config = dict(
    n_layer=23,
    n_head=6,
    n_kv_head=1,
    norm='layernorm',
    positions='rope',
    tie_embeddings=True,
    optimizer='soap_variant',
    warmup_steps=46,
    schedule='wsd',
    decay_shape='linear',
    steps=5784,
    dataset='wikipedia_en',
)
Each number is 128 + 32 x the weight over the matrix's rms, rounded and kept within 0 to 255. Layers, rows and columns count from 0.

# layer 6 attention query, 192x256, rms 0.234, rows 14-20,46-52,77-84,109-116,141-148,173-180, columns 128-255
[[144  85 107 146 131 169 133  81 204 131 115 105 153 140 150 110 194 184  82  87 171 177 118 142 103 100 122  74 157 168 228 130 123 129 187 102 151 131 110 150  98 125 166 163 122  90 106 142 139 143  68 111 159 129 128 147 151 181 170 144 156 129 102  99 112 170 131  65 150 114  97 183 100 107 105 134 171  85 137 179  87 118 130  79 111 148  82 113 128  71 170 149  93 118 123 172 116 127 162 126 108  80 148 123 133  99 112 111 112  86 138 142 131 200 135 128 149  66 140 192  82  70  79 134 106 141  86  94]
 [100 118 114 130  61 189 132 147  92  83 112 122 128  90 140 128 112 106 150 133 153 157 138 102 109 111 136 133  96 150 136 108  95 114 134 102 133 117 123 169 133 127 104 103  73 130 128  92  95  97 141 158 102 105 131 131 187 108 145  94  72 136 114  97 141 117 157  74 114  91 138 110 138 122 194  95 100 102 167 141 136 141 134 123 145 171 153 141 176 120 145 140  97 111 151 114 160 116 135 116 142 120 152 131 133 124 137  94 136 143 140  63 121  61 151 131 124  89  97 126  87 138 127 147 161  69 136 140]
 [ 98  56 130  83 145 121 161 125 158  90 121 192 176 146  76 104  92 173 125 133 112 178 168 146 129 123 127  90 127 221 141 132 132  97 170 120 175 111  80  87  28 121  81 124  71 109 107  84 112 120 128 168  61 191 100 158 133 138 174 153 141 183 169 139 104  60 129 134 146 116 115 151 133 135  60  92  57 102 117 123 108 146 157  99  65 103 117 136 134  48 144 112 127 148 123 180 150 142 125 110 132 144 100 127  86 133 168 117 150 164 135 149 172 154 100 138 150 139 140 133 117 106  77 106  54 164  39  86]
 [176 157  56  80 151 163 142 109  99 167  96 179 131 126 129  64 125 184  86  91 115 128  76 125 110  73 140 101 144 112 172 150 154 113  95 184 177 120 138 106 144  75 185 125 107  78  86  71 126 120 108 146  92 145  99 143  94 155  59 166 108 147 121 132 201  55 101 151 103 118 108 101 144 128 158 159  91 136  91 139 148 121 134  83  46 188 129 151 134  74 170 160 142 149 147 100  98 156 129 113 106 182 102 178 124 169 118 111 150  60 113 107 133 171 161 184 146 106 122 169 108 129 130 112  66 126 109 111]
 [125 171 104 102 150 122 109 117 170  63 131 133 141 162 124 117 158 166 114 128  83 137  78 117 177 144 138 125 162  80 176 101 121 115 168 107 112  46  98 114 155 116 176 133 105 156 174  75 169 114 144 120 149 182 127 129  64 110  95 184 141 151  95 133 190 167  90  92  55 131  89 126 110 130 139 102 153 187 134 199 127 138  61 161  98  92  61 158 140 118 147  87  93 115  77 129 146 114 157 127  88  86 103 226 114 198 130  85 132 101  75 139 139 122  95  67 163 133 137 130 117  86 103 139 203 173  80 171]
 [ 68 121 115 135 171 153 172 136 115  76 128  68  72 116 121 125 107 181  87 165 160 163 135 112  66  91 118 104 110 132 175 204 127 122 118 131 150 115  57 196 117 118 160 113 144  98 114  79 156 119 123 145 112 140 128 131 105 120 151 112  89 130 132 167 162  73  99  85  93 115 141 116  92 148 122 134  91 174 124 119 160 129 160 155 170 150 106  81 122 102 123 109  65 110 128 210 144 124 122 151  99 122 124 127 106  49 143 103  81 139 117 122 212  74 103 189 185 155 178 154 133 168 144 130 142 138  93 162]
 [110  29 157  97 102 107 144 160  69  93 160 156 119 153 149 138 136 158 144 118 145 169 138 127 136  97  97  86 106 158  64 107 128  69  89 170 156 141 166 117 130 201  90 186 186  95 152 147 102 184 172 133 102 123 148 111 100 168 202  92  80 112 174 140 152  19 171 144 155  98 189 156  71 173 175 136 108 151 147 151 145 101 117 125 152 137  87  47 118 101 104 135 117 139  83  88 137 122 139 196  86 151 162 123 151 121 132  78 113 114 170 143 139 153 156 158 102 207 182 130 111 137 146 149 144 115  94  86]
 [112 188  38  49  86 133 154 118 149 153 186 124 157 116 146 138 120  72  52 141 142  99 172 146 125 138  79  92 133  95  69 129 121 109 193 144 144 124  70 114  98 138  88 149  61  62 245 159 108 160 127 130 113 123 150 193  18 127 122 102 117 133 192 169 121  91 154 152 152 146  89 129  92 149 119  87 197 156 146 148 157 168  62 118 170 107 143 139 134 136  85  82 148 124 117 142 126 156 130 203 154  51 112 129 130 155 157 167 117 189 158 118  96 111 124 141 134 160 121 110 136 120 167 126 162 117 116 109]
 [ 95 199 148  79  96 155 153  86 138 143 184 144 124  89 101  98 147 126 118 134 204 186 105 124 107 109  65 125  69 100 132 128 174 174 191 208 113 173 177 162  90 160 167 154  96 170 100  63  83  90 102 148 187 187 116  70 199 107  92  70 126 102 148 170 143 121 161 125 116  80 153 134  91 152 139 156 107 180  72 117  93 105  93  92 134 139 152 150 114 146 140 116  98 127 155 121 132 127 108 137 171 188 164  89 112 108 124 194 116 102 126 140  82 156 126 106  92  96 142 124 109 167  97 103 183 104 113 121]
 [141 128 168 187 131 129 180 137 132 183  80 106 170  77 109 111 123 164 129 199  98 146  77 133 168 146 164 144 122 115 170  99 131  65 163 147 146 135 170 103 151 111 115 198 142 171  32 120 157 125  84  79 103 106 155 156 137 134 145 132 135 135 139 112 162 131  92 142 117 137  88 131 170 118 151 131 141 225 181 105  91  81 116 120  77 112 121 124 129  45 146 172 101 143 107 157 138  83 126  91 159  99 127 133 155 139 124 132 119  90 111  68 102 144 167 137 127 151 154 201 131 124  61 122  80 114 164 175]
 [ 91 151 119 170 148 140 170 132  88 141 110  70 135 109 149  77  54  80 130 194  98 121 112  87 179  82 107 106  95 146 128 173 105 212 138  87 148 154 114 115 147 127 144 148 129 130 122 147 135  99 149 104 109  93 105 143 113 124 114 125 104 144 147 118 142 130 183 129 159 131 124 128 142 129 157 173 139 132 100 172 128 173 129  81 161 153 138 102  80 125 109 156 139  88 112 166 140 112 134 144 192  53 152 103 155 132 159 117 161 169 142 141 212 122 178 103 145 130 123 151 122  88  65 114 126 179 119 176]
 [115 113 136 189 105 119 175 143  89  98 148 158 114 133 130  92 110 160 154 122 157  96 143 122 154 141 141 105  58 156  92 114 104 154  95  47 155 104 156 125  97 140 132 147 178  80 153 134 141 111  83 175 124  94 152 129 140  83 171 121 183 112 151 170 136 125 158  94 140 124 148  96 136 104 151 114 112 144  47 126 200 125  69 194 103 200 128  77 133 135  81  97 105 148 144 164 194 129 124  92 130 105 116 135 132  68 125 146 102 108 125  83 132 171 152 187 174 116 114 131 133  55 106 175  79 134  66  59]
 [ 84  97 129 121 113  63 132  77 143 140  88 107 172 126  76 171 183 126 140  98 186 185 154 153 107 153 140  93 137 134  20  99 153 104  96 118 102  89 101 132 120 183 107  72 117 155 168 150 108 131 136 128 110 100 168 107 146  91  99 160 164 132 115  97 105 131 121 117 108 123 137 149 120 135  90  62 129 123  90 162  82  92 113 208 130 156  78 118 117 148 154 121 172  99  84 142  89 110  96 113 113 146 170 100  77 129  64 100  60 117 168  60  91  92 158  90  70 129 117  80 164 124 142  97 136 129 155 143]
 [ 79 129 140 156 140  88 176 166  91  81 128 165  96 184 165 136 117 117 160 134 134 100 130  71 159 212 165  90 130  89  64 141 190  67 128  84 230 142 145 110 198 146  67 179 132 115 106 141 116 127 132 100  71 181 130 128 177 150 143  94 159 114 111  80 103  98  70 169 101 138 111  69 142 144  69 170 139  84 112 123 136 117 166  95 151 149 161 121  84  77 122 143  83 142 102 143 134 166 101 135  86 100 117 123 159  97 147 123 118 155 113 106 130 193 149 123  94 159 158 120 101 154 138 115 116 105 172 116]
 [ 93 142 151 139 141  73 155 139 151 150 115 165 102 125 122  96  94 154 142 108 154 130 139 143 126 187 149  98 126 152  52 104 149 142 129 160  76 195 151  97 150 167 112 105 153 166 137 165 125  94 121 140 144 181 168 133 104 153 138 137 135 118 152 116 132 128 158 159 149 108 126 127 154 119 169 108  86 119 127 140 121 181 125 139 217 198 101 135 129 129 122 130 113 133  68 102 128  84 155 120 172 105 131 212 146 169 109 148 140 146 122 139 117 120 134 143 114 135  90  82 133 168 147 122 118 114 107 164]
 [114 117 125 108 109 156 146 132 124 115 113 126 143  93  66 112 101 209 114 131  74 110  92 113 133 138 108 153 105 138 151 137 172 116 153 116 134 139 111 134 114 133 142  96 120 149 114 153 144 146  93 129 124  92 137 115 188 165 188 152 133 108 109 201 163 232  74 111 109 103 107 150 181  85 124 162 125 124 104  62 150 149 161  95 173 175 135 133 169 141 175 114 141 168  89 122 154  84 151 119  98 131 172 105 179 138 132  92  89  88 186 153 137 128 134  88 104 140  99 186 165 152  99 104  96 117 152  71]
 [168  80  91 150 162  55 116 127 112 152 138  91 106 126 166 133 181 181 125 119 157 143 128 120  97 106 114 200  67 124 128  75 178 131 102 116 147 126 161  93  88 160 135  83 174 148 136  95 173  87 116 123  79  79 130 184 100 123  73 104 123 166 159 126 109 180 156  90 174  82 151  86 146  81 105 177 243 136 171 190  18 175 152 114 168 185  88 130 127 164 124 108 130 141 210 203 146 154 158 117 128  95 163  87 114 150 136 165 110 126 144  97  78 129  80 129 124 148 104 139 146 121  87  73  81  69 141  96]
 [169 117 163 102 122 120 169  74  96 166 180 133 173 183 111 130 119 139 110  72 166 120 148 177 120 141  95  75 202 132 126 167 145 123 129 107 161 147 109 149 139 168 139  73  90 127 170  68  76 119 157 136 167 130 143  73 128 150 115 103  83 145 135  76 113  85 166 120 125 157 118 170 116 110 149 124  53  88 109  67 143  93 109 131 176 130  74 114 148 183 155 126 135 115 160 112 136 191 137 157  74 111 211 152 161  80  96 106 152  59 139 102 106  82 160 173 137 101 145  48 166  73 117 109  89 169 171 106]
 [ 87 147 121 154 107 115 144 125 122 141 109 150  89 170  90 110 162 184 102 161 148  80  88 102 111 128 106 166 161 165 103  82 121 172 137 154 140 124  36  69 121 151 151 156 118 135 116 110 120 175 164 131 183 129 133  96 130 119 131 130  87  63 141 156 166 112 171  73  87 176 125 115 102 116 116 115  98 107 105 127  83 129 123 133 103  66 209 151 165 132 115  91 130  94   0  69  74 153 104 183 114 129 101 138  88  95 162 210 130 111 170 101 102 134 105 104 115 106 115 143 196 170 141 112  92 139  96  74]
 [152 134 136  62 150  82 119 151 209  96 176 158 140  96 162 127 174 193  83 164 145 137 141 161 120 191 111 124 184 166 117 106 106 131 121 127 142 145  97  53 121  59 172 148 115  80 105 148 173 140  86  71 180 153 158 113 117 149 141  86 163 115 148  97 116 109 133 149 176 113 141  95 159 116 140 135 121 127 171 107 163 115 179 127 118 143  79 155  99 105 170 164  76 102 142  59  60 145 127 116 100  71 140 120 177 155  66  98 147 140 155 134 181  93 102 142 119  96 102 134  77 184 177  90  99 143 125 190]
 [131 107 109 186 171 120 118 130  83  99 122 139 130 159 121 158 101 145 128  86 113 197 118 154 149 109 157 125 110 103 146  81 193 103 169 152 164 111 139 114 137 134 179 176 113 146 211 180 150 164 104 158  68 110 110 195 136 122 159 135 155 143 122 162  79 148  96 131 148  94 178 133 137 120  64 165 188 106  99 151 129 171  93 148 118 109 154  70  78 113 171 133 149 151 194  79 107 103 134 113 192 122 161 100 154 133 129 160 140 127  78 161 120 151 118  97 136 172 119 128 115 117 129 178 129 162 132  88]
 [153  87 130 154 138 135 142  60 147 105 118 145 183 150 114 141 130  64  85 144 108  64 178 103 119  58 218 111 185  99  54 107 127 138 136 127  86  71 113 122  96 144 127 106 122 143  74 131 147  76 184 109 147  97 158 166 140  97 153  94 124 133 163 114 143  90 172 117 126 119 160 204 148 145 104  62  86 103 148 114 140 180 120 162 123 130  72 170 191 125 112  85 155 155 118 130 113 131 138  64 100 120 102 128  96 102  61 130 163 133 151 124 142  53  47  52 103 113  69  97 124 117 113 142  83 106 165 103]
 [149 137 176 185 139  93 187 181 132 180 186 103 150 164  80 118 128 108 119 134 135  71 107  64 146 140 111  91 129  89  46 102 133 169 166  79 151 127 106  80  90 170 155 145 118 112 103 126 141 144 173 119 135 131  65 122 157 144 134 189 123 101 180 153 157 198 194 133 113 139 132 149 191 163  92  93 162 146 103 114 145 168 133 199 116  81 147 125 132 111 112 129  54 150 141 106  99 112 149 126  97  88 161 175 134 155 127 116  82 140 161 120 139 151 212 141 135 143  68 211 128 145  94  58 150 165 114 111]
 [128  99  98 182 142 132 153 100 162 125 172 152 164 104 154  96 129 125  96 124 206 169 122  52 165 100 134 154 139  94 164 105 111 143 193  81  83 126  64 138 151 125 124 123 108 164  84 205 132 104 134 114 172 131 120 120 102 109 147 205 162 113 104 101 143 122 122  95 123 140 173  87 164 103 155  67 130 153 114 138 115 142 181 112 115 160  68 154 130 114 158  86 113 113 138 137 106 141 104 110 137 182  97 102 121  93 110 117 196  98 119 168 119 114 115 169 150 110 135  94 151 112 102 176 146 169 103  84]
 [153 127 148 156  64  89 120 109 180 165  83 118 173 125 156 149 121 106 166 161 122 169 121  83  98  72 186  94 177 116 142 134 193  78 161 104 122 147 176 134 129 106 111 141 130  75 104 160 151  84 121 113 109 104 125 182 153 122 133 108 150 167 141 128 140 141 193 130  99 113 173 141 136 124 156 129 134 107 146 128 127 212 152 168 148 105 143  84 163  91  86 122  92 126 127 157 112 177 183  93 104 128 148  98 119 183 119 103 127 129 142 135 112 106 139 165 193  63 164 162 134 122 125 123 107 189 115 113]
 [138 110  55  94 100 146  52 140 131 114 132 162 126 156 160 153 151  96  99 142 111 130 143 138 127 153 156 124 119 157 168 156  85 115 153 239 108  99  74 177 169 135 158 135 146  80 131 130 174 129  97 163 121 198 163 137 123 147 103 147 144 113 137 137 131  90  73 100 113 144 167  75 103 112  83 104  86 132 100 159 148 116 135  91  88 106 144 116 126 151 151  94 118  81 138  50 190 139 102 132 122 146  70 115 150 134  94 156  94 160 142 184 174 160 107 147 162 119 161 103 119 141 121 116 147 117 121 111]
 [147 189 125 151 148 108  83 148 146 139 147 160 158  73 139  72 117 141 146 103 138 130 129 139 109 164 165 153 154  98 140 112 212 137  84 143  77 174  92 160 160 182 186  92 140 147 100 198 164  52 105 183 153 112  98 149 131  90 152 124  64 112 147 166  67 148 121 112 112 196 112  77 128 112 171 147  62 126 113 184 111 169 153 147 101 100  75  91 133 119 117  95 164 127 139 160 183 110 119 135 123 130 129 132 172 106 131 167 153  93 121 121  90 178 116 189 151 121 137 113  96 134 114 128  88  90 164 114]
 [111 173 166  32 119 131 171 150 138  95 149 140 106 138 149  87 170 148 140 146  67 111 166 145 185 154 125 113 129  91 136 101  94 101 124 214 104 137 175 116 185 121 156 156 143 147 105 133 175 104 162 141 183 136 159 119 159 125  75 106 130 121 124 148 130  88  94  89 131 142  81  69  75 134 132  66 145 171 127 137 157 135 142 173 124 184  78  77  89 187  87  96 153 102 120  88 177  87  90 134 169 110 121 176 145  75 184 100 145 169 130 135 158 132  88 142 115 172 116 134 153 130 168 154 170 136 117 203]
 [118 181  88  60 168 192 129 125 112 111 115 179  98  65 147 136 153  72 187 136 114 122 133 157 162 169 112 185 145  50 169 181 128 176 146  59 121 136  93 144 110 176 152 120  75 105 136 125 172 139 147 104 155  89  87 152 134 133  97 129 139 142 103  97 189  94  50  85 169  64 128  65  77 127 130 162 152 141  71 183  98 137 135 124 106  86 134 133 189 142 146  96 129  90 145 153 211 137  92 193 101 176 113 118 128 119 133 159 137 168 179 137 133  93 143 125 233 130 181 122 107 134 152 131 163 102  90 105]
 [ 92 157 168 155 163 163  87 110 158  61 107  38 163 108 123 138 140 171  93 183 117 149 141 108 117  96 190  90 165 162 100 173 132 147  83 157 180 105 127 129  94 159  70 131 132  72 102 110  89 141 153  74 110 128 129 117  99 121 202 122 121 137 174 147 176  94 169 111 119  96 132 165  87 106  81 144  48 140 156 122 157  95 198 160 176  99 153 127 179 108 151  89 110 255 144 109 100 106 114  95 124 142 170 129 105 115  81  91 180  99 105 135 130 102 147 179 126 139 154 152 129  95 100 158 116 162  85  29]
 [171 154 127 161  97 121 123 107 122 132 165 157 120 155  92  60 167 110 115 132  68 106 133 150 142 181 130 125 108 120 172 141 135 158 136 189 202  24 150  95 105 116 177 111 148 152 117 123 147 133 195 114 133 127 118  66 139 144 111  53 151 124 132 104 180 154 167 108 140 132  91 120 117 118 126  92 137 203 146  56  65 138 121 133 139  72 135 106 172  47 186 160 130 127 139 150 123 127 132 166 173  73 141 156 107 152 137 207 117 112  70 107  58 142 137 139 134 121 114  75 166 175  67 121  81 107 132 130]
 [107 153  72 161 128  97 128 145 183 151 121 126 103 145 125 113  48  82  91 163 142  98  74 141 132 200 133 166 100 149 128 109  77 119 133 152  39 109 199 180 153 121 136 141 124 206 131  95 133 119 129  82 101 163 127 153 185  82 157 164  99 108 150  99 169  80 131 143 130 117 174 161 187 163 143 166 140 126 118 183 180 186 131 139 109 137  48  97 166  93 170 120 149 114 146 148 107 186  92 169  93 142 139 150 170 141 190 144 215 184  96 119 107 186 143 115 161 147  79 149 147 137 127 182  90 121  46 112]
 [132 147 124 175  87 121 137 143 177 122 129 108 189 138 169 149 128 113  82 135 118 151 192  65  95  92 172 117 132 159 147 178 101 169 168  70 132 125  99 102 142  94  73 119 150 162 187 142 120 107 168 135 190 120 129 134 150 188 113 203 151 105  91 152  72 127 159 142 136 140 123 135 139 110  82 185 127 144 161 109 127 153  40 125 110 159 124 136  68  45 179 157 151 176 127 111 108  88  38 183 152 100 151  76 136 180 127  95 162 135 146 136 120  63 148  90 182  75  93 147 170 111 200 143 153 140 168 171]
 [106 121  78 130  82 112 146 102 102 134 117 140 122  97 178 104 155 118 151 152  97 106  95 164 145 131 118 167 109 179 133 155  79 104  94 133 120 186  88 137 188  95 127 140 110 127  61 167  69 133  74 108  57 157 147 161  93  73 114 132 162 160 163  82 149 126  93 215 147 112 123 150  94 148 118  96 143 189 177 164  91 192 158 145 131 141 118 131 124 166 164 147 135 145  76 151  60 122 192  95 130 124  62  90 139 198 115 162 123 126 151 168 130 122 169 125 115  55 140 160 152 127 159  94 116  89 162  64]
 [101 145 124 198 136 100 144 114  99 141 133  68 157  62 119  75 136 157 105 103 102 160 167 130 121 166 146  98 159 120 129  80 155 121 102 105 132 103  77 131 105  87 105 110  39  96 159 204  83 177 127 100  48 134  96 112 114 119  76 111 202 178 141 180 141 107 124  99 160 100 121 110 128 118 102 148 108 153 139 143  78 123 188 106 124 167  83  96 166 150 161 148 101  94 191  63 125 178  81 118  98 114  91  53 157 150 148 141 135 169 103 114  74 185 167 118 170 142 139 106  89 139 140 203 110 132 126 146]
 [ 70 185 110  81  51 162  81  91 101 100 170  99 108 141 177 145  39 120 161 123 189  68  76 142 116  53  99 146  80  88 105 139  97 150 121 150 146  95 143 129  80 139 107 118 192 116 117 154 113 133 112  61  80 150 164 171 130 123 120 105 142 189 144 103 154  94 111 159 112 105 114  90 109 162 161 204 103 160 115 201 175 168 145 158 119 156 123 133  62 121  81 170 129 203 107 110  66 188 135 138 152 145 201 128 102  83 163 144  91 106 106 138 167 125  98  93 102 139 143 144 159 143  98 132 148 102 150 165]
 [ 95 134 104  94 138 151 114  41 140 128 158 163 100 133  93 107  96 148 121 157 113 100 109 190 105 104  64 118 125 120 123 189 135 137 110 153  71 144  97 141  80  74 100 114 137 154  73 189  63 106 160 108 138 115 160  45 150 150  88 164 129 108  66 132 170  73 171  90 148  73 143 130 108 190 119 151 134 129 179  94 123 110 162  86 192 150 109 153 172 122 131 158 141 148 121 154  99 151 110 126 159 145 142 145 173  95  81  97  86 119 176 120 101 133 145 193 106  89  87  87 109 149 208  92 123  98 157 102]
 [167 166 127 130 149 126 122  96 101 177 151 132  93  96 109 129  79 182 139  87  89 133 132 108 154 152 123 158  98  91 145 113 128 148 133 193  72 153 116 159 126 130 111  67 108  81 104 114  49 143 144 196 215 105 121 137  69 133  92 110 179 102 108 203 116  99 120 129 116 147 108 122 164 138 108 126 138 196 170  69  97 148 188 113  96  89  77 168 103  84 122 130 111 178 118 146  90  73 172 168 127 139 138 127 105  36 125  74 133 145 100 135 132 100 155  98 176 195 183 152 116 121 217 113 166 129 169 167]
 [126 149 138 175 135 100 113 125 151 189 142 163 128 134  96 177 141  53 150 111 153 144 103  89 121  84 166 132  81 142 152 171  43 155 176 120 155  99 101 103 170 149  63 103 164 115 150 189 139 129 141 158  92 124 118 159  67 101 143 190 198 126  60 116 140 126 125 101 130  89 113 127 129  90 120  96 126 195 147 139  83 177  84  96 120 150 125 118 151  84 123  73  87  98 129 133  99 174 153 155 111  78 138 107  93 133 127 152 186 139 122 113  97 140 203 107 105 124  83 122  93 172 116 115 118 110 104 133]
 [105 132 137 166  87 115 131 134 162 141 173 116 145  92 149 118 111 138  79 189 164 151 110 121 134 121 163 127 147 153 136 104 214 110 121  97  95 104 165 114 139 190 172 182 124 155 139 104 118  72 115 103 137 158  81 137 158 148  84 124 149 218 106 154 145 109  77 132 111  79 107 127  99 147 163 108 139 167 135 124 113 129 106 131 146 115 169 152 127 166  98 109 155  59 138  99 105 191 118 142 160 154 143 115  87 122 146 105 122 117 148 106  69 204  68 101 105 103 195  95 125 159  98 151 148 146  88 110]
 [120  58 140  84 129 131 135 184 136 145 126 186 128  94 107 156 172 152 116 173 118  94 182 115 123 135 136  95 154 117 110 110 158 108 178 165 139 143 115 104 112  83 149 140 121 131 207 130 166 150 134  97 114  67 104  72 174 104 127 133 157 184 120 137 155 148 175 105 128  86 143 171 127 138 106  78 131 125 106 120 165 139 179  80 112  57 149 145 131 119  95 142 105 152 126  90 130 129 140 171 130 150 129 108 122 115 119  83 116 145 147 114 145 134 101 128 110  92 146 150 128 132  64  89 106 154 161 124]
 [175 140 117 105 121 150 126 151 116 124  99 118 119 102 148 130 142 125 152 128 124  79  85 102 138 104 131  85 161 143 145 115 138 146 146 120 153  55 119 127 109 112 161 151 135 131 108 123 153  92 140 165  65 168 163 110 107  72 121 165 112  71 111 128 152  97 123 125 104 169  93 122 104 105 114 161  76 109  85 143 119 110 158 148  52 110 119 173 150  50 106 130 119 156 118 163 160 105 171  91 136 141 133 100 138 133 156 113 100 107 216  94 151 145  94 141  93 110 147 192  82 136 125 141 110 130  81 177]
 [135 116 181 125 117  84 127 126  95 135  99 109 127 136 129 146 119  97 130 107 209 193 129 168 150 102 152 102 120 113 149 156  98  90 121 101  93 142 130  88 116 108 140 167  90 130 160 125 105 116 108 146 120 108 126 143 124 170 149 145 163 164 108  85 104  66 128 116 132 103 123 108 115 137  93  52 129 118 101 135 110 188 106  74 152 146 130  71  85 155 131 117  99 124  88 134 109 145 120 152  80  55 124 151 142 106  92 141  86 136 107  83 159  90 146 168 136 123 110 106  93  57  91 105 104  84 137 137]
 [165 157 115 145 119 107 141  77 164 106 133  55 110 121 179 125  71 122 125 122  90 101  93  99 128 110 152  98 168 118 140 115 152 115  74  69 148 162  96 143 112 189 130  99 221 143 128 152 114  81 100 129 109 132 135  68 240  53 194 131 105 129 101  85 138 118 113 138  49 143 180 165  99 123  54 125  94 131  82  76 106 120 122 160  60 131 155 127 117 151 133 130 104 114 130 164 120 172 119 102 155 142 144 144 151 167 149 167 154 106  70 147 145 128 163 119 147 120 133  73  96 194 148 120 118 145 110 163]
 [128 131  82 147 153 130  84 122 115 145 167 129 132 106 136 122 158 160 103  96  89 144 161  77 140 108 140 163 141 164 129 117 154 147 162 162 128  99 122  47 140 112 144  93 129 119 112 132 122  94  86 146  79 110 133 109 134 135 115  79 110  69 113 119 141 132 125 119  97 134  82  80 110 108 108 112 141 161 153 126 123 145 111 134 126 102 108 119 144 107 146 122 166 171 104 115 150  65 109 135 135 121 153 184 106 131 137 170 189  97 103 161 142 133 155 133 136 186 173 137 144 122 117 139 148 114 112 110]
 [152 116 148 184 167 129 147 120 122 122 124  77 189 104 119 114  88 145 142 152 151 116 160 154 146 113 165 156 150 151 138  97 137 141 109 122 126  82 111 162 111 130 113 196 148 148 112 131 103 125  90 156 118  59  86 160 166 162 132 123 106 149 132 104 163 110 108 117 169 148 158 111 159  90 116 113 111 146 103  77 107 127 146  86 131 134  99 158  94  67 171 189 174 143 118 150 118 119  89 169  57 118 108  89 136 120 164 159  89 133 116 103  97 151 119 114 142 163  85  82  89 126 134  84 137  86 129 111]]
# layer 6 attention key, 32x256, rms 0.222, rows 13-20, columns 128-255
[[177  99 107 118 164 129 115  58 149 145 110 128 206 131 147 133 148 108  62 100 130 145 137 103 121 182 157 125 179 120 137 127 115 111 132 141 124 135 132 179 149 103 139 137 123 159 106 123 113 121 177 133 123 174 142  65 176  88 152  82 179 151 119 157 123  49 165 129 139 110 145 136  91 117 105 142 134 135  97 183 172 161 109 140  84 104  85  92 118 143  92 103 115 133 100 174 132 112 182 159  62 132 113 114 120 110 124 159 119 120 138 103 190 116 117 115 129  88 120 109 146 148 122 154 146 152 157 136]
 [138  87  94 126 116 118 106 133 121 102 115 207  78 198 200 131 137 143 172  71 113 106 171 114 110 132 127 148 120 111 181 167 127 128 137 108 114 114 154 168 125 111 124 150 123  99 135 128 158 129 154 120 150 163 131 130  83 149  47 127 163 113 163  72 120 126 119  84  96 119 166 171  71 145 155 107 170 123 120 148 144 123 169 104 110 101 128 124 177 171 169 120 100 114 121 128 170 159 124 111 154 137  66  82 185  60  91 173 116 141  89 123 120 136 111 130 157  98 125 164  92 123 138 153 161 132 115 196]
 [152 130 159 145 148 162  67 104  79 106 116 154 109 125  90 163 203 128 129 165  79 130 149 141 166  71 135 145 136 161 180 128 123 159 146 112 115  70 107 107 124 157 159 156 135 104 130 104  90 181  72 129 165  94  72 154  96 132  74 165 149 169 154 105  69 145 105 145 143  61 145 156 112 160 193 139 140 148 154 145 114 139  91 130 131 159 114 110 114 158 109 105 110 189 100  32 185  94 166 144 145 116  60 112 183 142 110  99 175 161 144 138 131 225 131 146 103 102 116 125 111 149  65  85 109 118 129 132]
 [139 179  93 125  60  87  81 162 119 127  78 144 171 126  95 246 151 152 127 142 112 163 156 198 150 104 136 125 156  84 154 121 121 102 141  77 132 108  19 130 180 129  92 217 182 133 187 111 209 122 153 114 174 134 146 156 164 166 100 119 191 140  97 129 123 100 128  68 140  50  98 174 168 130 118 136 172 126 113 132 131 112  89 118 197 120 123 161 164  58 131 131  95 122 128 105 154 100 140 149 103 159 139 123 167 169 128  92 106 147  92 147 122  86 164 129  97  84 145 165 109 126 159 157 110 141  79 162]
 [143 127  84 104  62 149 117 105 103 137 112 151 111  90 114  88 106  46 102 175 126 135 133 114 164 111 159 157 171 140 103 112  83 117  41 125 178 117 122 120 223 114  77 168 147  91 191 107 146 125 149 141 115  95 159 133  71 126  75 206 156 127 143 190 171  62 147 106 141  79 185 108  94 172 111 114 165 153 155 129 139 116 161 101 122 111 177 170 160 127  68 126 101 134 126 166 121 195 156 170 181 207 108  89 131 118 114 112  99  53 107 171 146 142 111 121 115 132 122 180 124 145  83 175  96 134 225  99]
 [160 136 119 145 152 191  76 125 111 126  96 191 118  92 127 128 177 108 125 129 102 143 158 140 183 121 108 152 132 137 171 155  98 110 140 128 115 118 115  92  86 172 149 143 135 102 139 141 148 121 115 159 134 136 188 151  93  51 120 145  92 105  72  89  96  80 119 169 129 172 117 158 134 109 103 111 144  88 158 133 101 153 135 174 167 115 141 105  69  56 139 142 174 142 157 112 112  83 140 164 165 106 126 186  98 199 106 135 133 121 114 129 106 116 168 126 155 183 110  97 101 131 105 143 175 130 130  83]
 [128  57 131 127 117 111 146 207 128 152 183 180 149 184 123 123  84 144 107 100 184 111 191 179 210  57  66 122 156 192 102 157 115 159  97 121 163 113 113 118 148 101  98 154 139 113 129 208 132  72 116  43  98 110 140  82 110 163 132  84 163 113 105  90 153 147 157  99 129 125  81 108 114 174 154 109 147 115  61 170 167 192  70 126 102 119 133 169  88 147  90 176 164 121 131 162 163 168 112 119 116  96 121 135 142 138  92  93 128 107  90  75 128 167  78 165 170 142 115  98  85 128 179 149 133 117 102 116]
 [110 163 139 105  90 121 149 148 211 150  95 171 156 178 132  66 155  41 154  97 148 152 118  89 127 111 130  92 151 132  80  72 127   0 177 137 191 102  88 156 145 175  95 201 174 150 189 109  85 132 102 121 127 142  89  89  33 101 177 107 131 124 167 116 208 131 108 148  80 104 147 110 150  96 135 156 159 130 173 107 102 120 107 189 137 142 124  91 115 128  82 130 122 171 132 125 175 121 173 149  98 210 108 103 168 178 115 153 146 152 142 103 127 142 159 152 155 163  96  68 140 124 138 164 113  89 115 119]]